Weights of a small transformer language model.
Size: 11 layers, 5 heads of 64, MLP 1280 ReLU.
Architecture: no biases in attention or MLP, untied embeddings.
Training: a variant of SOAP for these matrices, 360M tokens, 2749 steps.
Each number is 50 + 15 x the weight over its row's rms, rounded and kept within 0 to 99. Layers, rows and columns count from 0. The size before them is the row's rms in percent of the matrix's.

# k: layer 3 attention key, 320x320, rms 0.0943, rows 282-301, columns 0-79
# q: layer 3 attention query, 320x320, rms 0.0929, rows 283-302, columns 0-79
k282 104:42 40 82 68 37 18 27 10 67 33 54 44 50 51 65 45 50 46 54 36 34 15 53 22 53 73 43 56 53 67 35 46 56 45 50 42 35 48 51 55 28 63 62 67 54 25 66 33 46 34 32 49 44 78 41 43 48 75 52 47 63 49 39 40 34 42 49 47 52 66 26 65 71 53 40 52 53 54 59 65
q283 106:49 56 61 45 47 33 50 35 82 61 42 56 66 84 66 51 63 51 50 56 54 54 49 19 53 68 53 43 42 41 72 86 86 72 77 62 59 52 58 40 54 53 56 37 41 50 47 55 54 45 44 25 46 37 25 38 61 36 69 55 50 39 48 17 57 61 17 56 49 44 52 31 45 54 55 68 39 62 59 21
k283 101:47 44 41 66 66 42 25 58 60 75 36 39 53 62 74 59 34 30 63 28 44 39 80 47 55 48 38 33 26 62 61 67 36 20 37 11 67 48 07 54 58 81 33 60 45 40 39 50 65 33 58 61 73 22 53 40 42 40 32 73 43 31 56 56 63 37 37 59 47 68 51 68 61 43 54 61 53 54 62 62
q284 107:59 42 41 44 62 72 50 39 51 58 27 36 51 46 42 47 30 16 57 50 45 61 31 38 45 35 49 53 47 59 47 26 62 48 41 81 62 55 56 39 45 63 43 56 52 34 56 28 38 48 53 51 64 30 48 58 47 71 37 26 64 56 63 69 49 37 22 65 56 34 63 43 54 70 47 53 48 43 70 51
k284 111:50 51 23 42 54 46 63 39 44 52 22 76 61 51 53 54 39 56 29 54 30 43 46 37 66 50 67 27 29 35 69 43 26 75 53 45 35 45 65 54 78 79 61 65 13 53 70 53 59 41 54 59 27 40 50 43 60 11 59 40 24 49 45 72 44 34 25 49 62 33 47 58 52 50 54 89 47 56 50 62
q285 107:86 44 35 49 47 82 51 75 65 27 47 59 65 60 60 48 35 31 47 34 32 25 50 89 56 50 58 74 62 43 60 44 61 39 71 26 83 47 51 52 42 20 67 49 46 79 62 21 37 48 42 49 26 41 30 47 83 57 29 17 51 83 85 43 26 58 45 63 36 70 54 51 56 67 42 67 61 54 56 34
k285 105:42 56 80 65 42 62 58 71 37 79 58 70 44 52 23 43 56 65 47 35 66 50 50 46 38 57 41 25 48 39 48 36 30 81 59 39 53 45 53 54 51 43 46 57 45 78 32 63 49 48 58 33 24 66 56 48 32 44 28 48 40 56 06 61 36 63 73 47 53 66 61 54 60 45 58 40 57 50 66 74
q286 104:61 26 46 59 36 26 57 65 66 83 39 21 49 62 64 29 48 39 41 48 36 34 45 56 35 37 47 48 76 57 32 47 53 52 53 59 47 48 46 60 95 46 57 51 51 37 54 40 43 48 62 40 50 49 45 53 39 30 39 60 38 49 46 46 60 56 53 40 14 60 58 53 37 60 24 64 37 38 39 45
k286 104:64 51 57 69 36 74 52 46 39 78 73 36 19 51 81 50 77 25 41 71 43 50 57 60 51 48 41 50 60 54 48 53 13 56 32 38 50 32 45 76 36 60 34 54 55 55 61 80 39 25 55 72 39 47 43 67 35 40 65 32 51 31 66 70 39 64 75 57 63 55 45 42 53 67 67 25 60 49 51 41
q287 097:68 62 43 45 41 73 45 26 62 36 76 52 62 39 35 56 72 58 42 64 50 36 35 37 62 53 47 40 30 63 61 67 60 31 29 50 36 55 55 68 21 18 48 55 73 39 58 62 43 48 54 26 66 31 49 56 60 60 31 09 44 69 58 46 51 38 49 37 39 45 28 51 27 45 95 69 43 45 48 57
k287 096:54 33 55 49 45 45 53 26 30 79 43 44 54 57 86 40 33 63 33 47 37 49 61 46 12 56 64 43 36 36 38 36 41 50 58 46 43 55 55 42 72 37 41 49 59 44 40 46 51 25 37 44 38 69 34 33 62 64 29 50 73 83 61 57 44 61 92 54 66 67 48 59 32 41 70 64 49 29 44 44
q288 102:33 48 55 51 43 48 46 47 50 44 41 40 19 67 36 20 40 79 64 51 72 37 41 38 38 68 85 61 56 72 68 50 35 63 27 27 52 38 48 63 75 51 42 42 50 54 50 43 65 88 48 24 64 53 63 59 51 47 73 10 54 22 41 45 52 32 45 35 47 15 62 53 35 45 50 55 40 05 50 55
k288 105:81 40 49 31 51 74 35 64 47 37 44 60 71 61 45 39 53 56 33 42 43 37 62 49 56 31 44 42 48 48 53 43 43 46 44 38 40 50 41 48 55 49 30 56 47 53 42 76 51 09 57 61 50 53 27 40 33 36 37 00 61 46 38 79 62 36 47 56 47 23 62 42 64 37 58 45 25 80 45 53
q289 101:50 52 54 43 64 46 54 59 72 36 66 56 57 64 57 41 54 43 75 42 68 64 38 47 51 44 62 59 67 36 38 65 70 52 29 44 50 58 62 05 56 61 74 45 36 71 39 48 49 37 65 43 62 68 38 54 49 62 45 64 55 33 37 50 53 48 97 35 31 42 22 79 42 45 26 41 72 57 47 59
k289 102:73 51 44 55 46 65 63 15 40 74 35 41 59 49 43 26 34 54 49 48 49 44 69 75 64 65 21 43 18 44 34 44 62 37 24 41 55 56 32 64 78 33 25 45 67 28 28 73 74 36 64 62 75 56 68 32 46 42 53 49 17 37 59 46 64 26 20 53 69 59 41 22 57 40 94 59 75 70 51 24
q290 108:20 44 79 59 56 62 61 29 46 57 59 44 48 40 31 45 35 48 43 59 78 51 39 65 49 45 46 46 56 65 47 49 40 65 44 39 32 59 73 09 66 54 51 71 55 37 58 32 26 63 31 60 21 48 65 53 57 30 85 99 66 65 43 58 33 37 49 37 35 27 31 52 37 59 77 57 47 46 31 41
k290 109:59 25 18 49 56 44 60 71 78 45 34 58 37 57 56 27 65 35 65 65 40 92 52 33 76 36 74 28 66 39 53 46 59 36 88 73 75 39 45 74 29 45 64 61 58 72 64 82 37 37 43 57 38 51 62 53 00 63 35 29 24 49 73 38 65 50 48 43 56 52 63 54 44 45 48 51 76 59 44 41
q291 093:44 49 36 63 63 46 41 76 50 35 79 43 65 69 39 20 35 52 47 59 49 69 40 72 37 57 43 35 63 44 62 46 41 63 69 60 49 57 44 21 68 49 31 57 41 49 51 53 17 60 46 12 31 22 52 52 47 50 72 64 66 64 76 51 39 43 52 54 57 67 33 70 49 57 63 30 38 66 40 58
k291 094:39 75 48 57 44 69 74 38 53 70 41 62 52 42 37 45 44 33 33 49 56 56 58 60 67 73 58 46 64 17 62 63 85 49 64 28 52 42 61 36 54 24 55 43 78 47 67 65 68 24 48 53 52 34 62 35 26 52 44 45 08 30 45 33 64 46 47 58 52 44 58 26 71 53 80 66 41 50 80 58
q292 094:26 33 32 50 63 42 69 60 59 77 30 56 43 37 57 46 49 54 46 56 56 34 38 29 67 54 47 44 56 51 30 63 72 54 40 56 35 68 51 64 58 46 57 35 51 78 47 80 31 54 67 43 38 56 58 60 26 34 33 61 35 45 38 38 57 40 52 20 44 38 32 50 44 57 21 21 42 00 30 45
k292 099:30 51 44 72 57 54 51 44 72 54 45 67 55 56 47 68 46 47 60 66 39 45 65 68 64 62 61 45 53 42 35 51 54 62 46 61 76 52 54 41 48 64 43 48 65 59 62 50 51 57 35 58 82 72 73 59 44 48 51 36 50 38 27 60 45 59 39 50 38 99 56 68 22 35 55 29 53 58 61 50
q293 090:73 32 61 29 54 56 42 55 43 45 34 46 54 49 63 40 84 42 40 53 55 43 40 39 37 54 88 52 64 67 52 70 22 32 56 44 46 53 32 22 96 49 45 27 16 52 56 47 62 53 41 45 68 51 40 47 29 48 61 21 47 42 47 32 36 66 59 71 39 53 49 49 40 23 65 58 64 57 61 42
k293 093:49 59 39 67 39 49 71 65 57 63 76 37 59 53 73 66 60 26 47 54 56 48 49 59 50 45 32 36 52 53 30 47 46 60 43 46 35 47 42 37 46 57 36 72 53 47 36 63 77 58 46 55 37 36 31 43 61 51 59 53 38 36 62 76 60 29 39 64 57 41 62 51 42 40 59 62 66 60 61 69
q294 090:47 79 45 43 49 81 50 59 42 30 47 87 45 62 57 40 42 29 53 72 34 49 25 49 84 75 26 35 81 29 50 45 46 58 69 70 48 49 43 30 43 45 72 49 48 43 32 60 43 26 34 32 48 53 17 60 55 30 39 55 46 30 62 63 45 51 56 68 31 14 64 43 58 55 45 64 73 62 57 41
k294 100:62 59 61 35 53 49 76 59 44 78 29 46 67 52 35 57 68 62 39 52 40 73 72 54 53 48 51 34 71 47 78 57 73 62 59 45 63 62 52 43 54 31 71 44 73 29 76 71 73 50 50 41 42 36 70 37 27 66 57 61 39 56 45 78 64 47 88 69 48 56 75 44 36 45 46 61 30 51 51 45
q295 096:43 32 59 43 56 37 50 55 41 52 65 59 27 66 56 51 59 49 53 36 51 63 53 49 93 52 47 44 63 86 43 48 70 13 40 42 56 23 51 54 57 43 39 71 60 39 38 50 33 29 54 41 41 57 37 58 35 41 20 38 57 64 37 44 33 65 52 60 43 32 38 67 55 34 65 65 55 42 50 65
k295 100:37 45 29 71 48 59 37 23 43 41 39 35 46 29 38 55 63 23 45 53 49 55 54 48 18 52 41 80 45 43 33 73 62 71 61 28 22 64 35 58 38 47 64 52 27 52 57 49 37 41 49 70 63 40 71 27 49 76 61 65 73 22 49 50 48 78 26 33 87 07 51 37 40 38 29 61 59 43 67 52
q296 096:16 19 69 73 48 49 45 42 63 43 75 48 35 43 63 41 39 06 63 77 87 48 57 34 83 72 84 67 61 61 19 57 49 80 30 69 43 56 52 62 40 65 32 74 23 54 66 63 52 41 52 58 59 49 86 46 58 37 43 13 41 25 40 28 54 42 31 65 45 40 35 45 40 49 46 48 63 23 42 58
k296 096:52 62 48 56 49 53 35 14 76 62 66 65 39 22 52 67 48 48 69 53 34 14 57 85 43 59 43 57 59 57 29 35 36 44 44 52 59 46 52 42 74 54 36 65 43 42 59 51 49 57 49 63 92 53 53 46 64 41 38 65 49 41 24 73 48 57 25 17 46 46 59 48 32 61 62 62 36 31 45 46
q297 100:45 30 61 50 36 51 30 37 24 28 15 35 04 48 39 50 45 58 42 65 66 63 64 51 33 30 76 70 25 40 80 37 31 21 29 31 58 56 66 75 46 54 38 35 78 47 58 35 53 52 77 36 56 62 28 52 66 38 59 93 44 43 10 35 45 46 49 99 59 46 47 65 25 36 70 41 31 52 59 71
k297 109:34 70 55 44 76 46 36 79 40 35 69 42 53 64 51 69 41 37 43 75 47 57 39 50 41 39 42 37 48 34 41 59 34 72 49 45 41 49 82 32 31 20 83 44 43 81 38 53 47 22 53 63 74 50 59 31 42 43 72 43 65 59 50 25 55 51 45 44 70 54 31 56 70 41 33 39 51 37 35 67
q298 098:28 72 53 67 48 59 41 33 47 24 44 89 43 38 67 62 52 57 62 40 74 44 84 42 38 46 65 40 59 49 62 32 53 62 40 43 30 28 54 74 54 66 53 42 65 46 69 49 75 53 63 21 52 39 56 47 58 56 57 66 49 52 60 29 58 65 48 44 88 46 61 50 56 55 69 52 58 47 22 38
k298 106:69 60 38 70 46 32 27 18 84 68 35 47 29 57 50 38 64 78 56 60 44 34 41 63 59 48 24 44 33 58 43 50 56 35 54 58 50 38 33 40 36 51 53 86 33 26 57 33 54 50 32 74 37 50 52 45 49 70 59 60 46 57 76 49 34 57 54 44 59 41 60 61 61 39 51 24 47 36 43 77
q299 092:30 25 71 41 41 23 80 39 52 53 46 54 57 56 69 42 47 28 45 62 49 52 41 50 72 72 57 56 56 46 34 52 38 29 28 41 41 53 51 52 81 69 71 46 29 47 69 19 51 51 81 18 69 60 64 47 37 25 41 93 42 40 57 58 20 14 48 57 45 72 42 38 52 46 63 41 42 39 44 27
k299 108:45 48 46 47 49 68 37 21 37 47 45 54 40 72 61 42 42 59 46 74 51 51 38 68 67 46 36 44 44 59 59 38 10 58 66 37 57 43 59 52 68 59 34 59 44 52 65 52 69 48 58 59 55 19 55 57 42 63 53 61 44 64 51 47 61 71 26 61 79 61 69 50 40 15 41 21 43 29 54 44
q300 108:72 53 59 88 51 43 53 57 50 52 58 50 52 57 51 48 38 51 28 57 49 37 71 38 67 46 29 66 31 49 71 42 23 14 45 54 57 44 59 71 41 88 51 53 56 33 64 38 28 39 71 51 43 51 47 47 64 53 65 71 29 47 49 36 33 67 46 61 86 40 51 56 57 32 54 38 60 43 62 61
k300 101:72 35 81 48 51 49 61 55 43 50 39 56 70 31 49 58 22 46 53 71 59 48 61 55 37 28 38 45 25 39 40 64 57 41 29 46 65 65 46 64 32 37 46 24 60 47 55 63 49 59 40 65 53 12 55 50 54 35 28 33 53 51 25 36 75 59 29 62 56 37 61 71 58 55 40 73 52 64 54 58
q301 101:53 43 59 39 47 62 38 51 62 89 59 64 56 58 41 59 45 69 60 38 46 67 28 54 26 66 67 59 60 51 41 70 31 66 60 49 31 46 18 32 21 84 73 74 29 54 60 49 53 71 32 46 76 40 37 43 89 47 41 83 54 25 72 45 45 67 52 50 52 75 35 45 45 36 34 54 67 18 50 43
k301 114:58 51 70 51 54 35 47 13 45 39 33 52 62 31 46 42 45 52 69 47 39 57 61 51 75 29 56 08 47 54 46 53 68 35 36 47 42 51 32 58 43 44 73 53 59 36 40 69 46 42 66 45 78 61 45 47 80 53 41 57 50 20 41 66 61 61 81 70 78 45 65 77 17 41 58 69 77 72 64 55
q302 106:52 68 57 45 27 79 45 56 60 51 33 68 49 60 81 44 63 26 66 82 56 61 56 41 47 41 19 61 69 28 35 40 54 30 30 51 79 52 62 49 38 48 66 56 45 48 49 38 54 21 68 58 51 41 65 47 19 29 52 42 52 56 55 55 73 43 67 84 25 63 42 65 46 54 51 87 41 72 52 60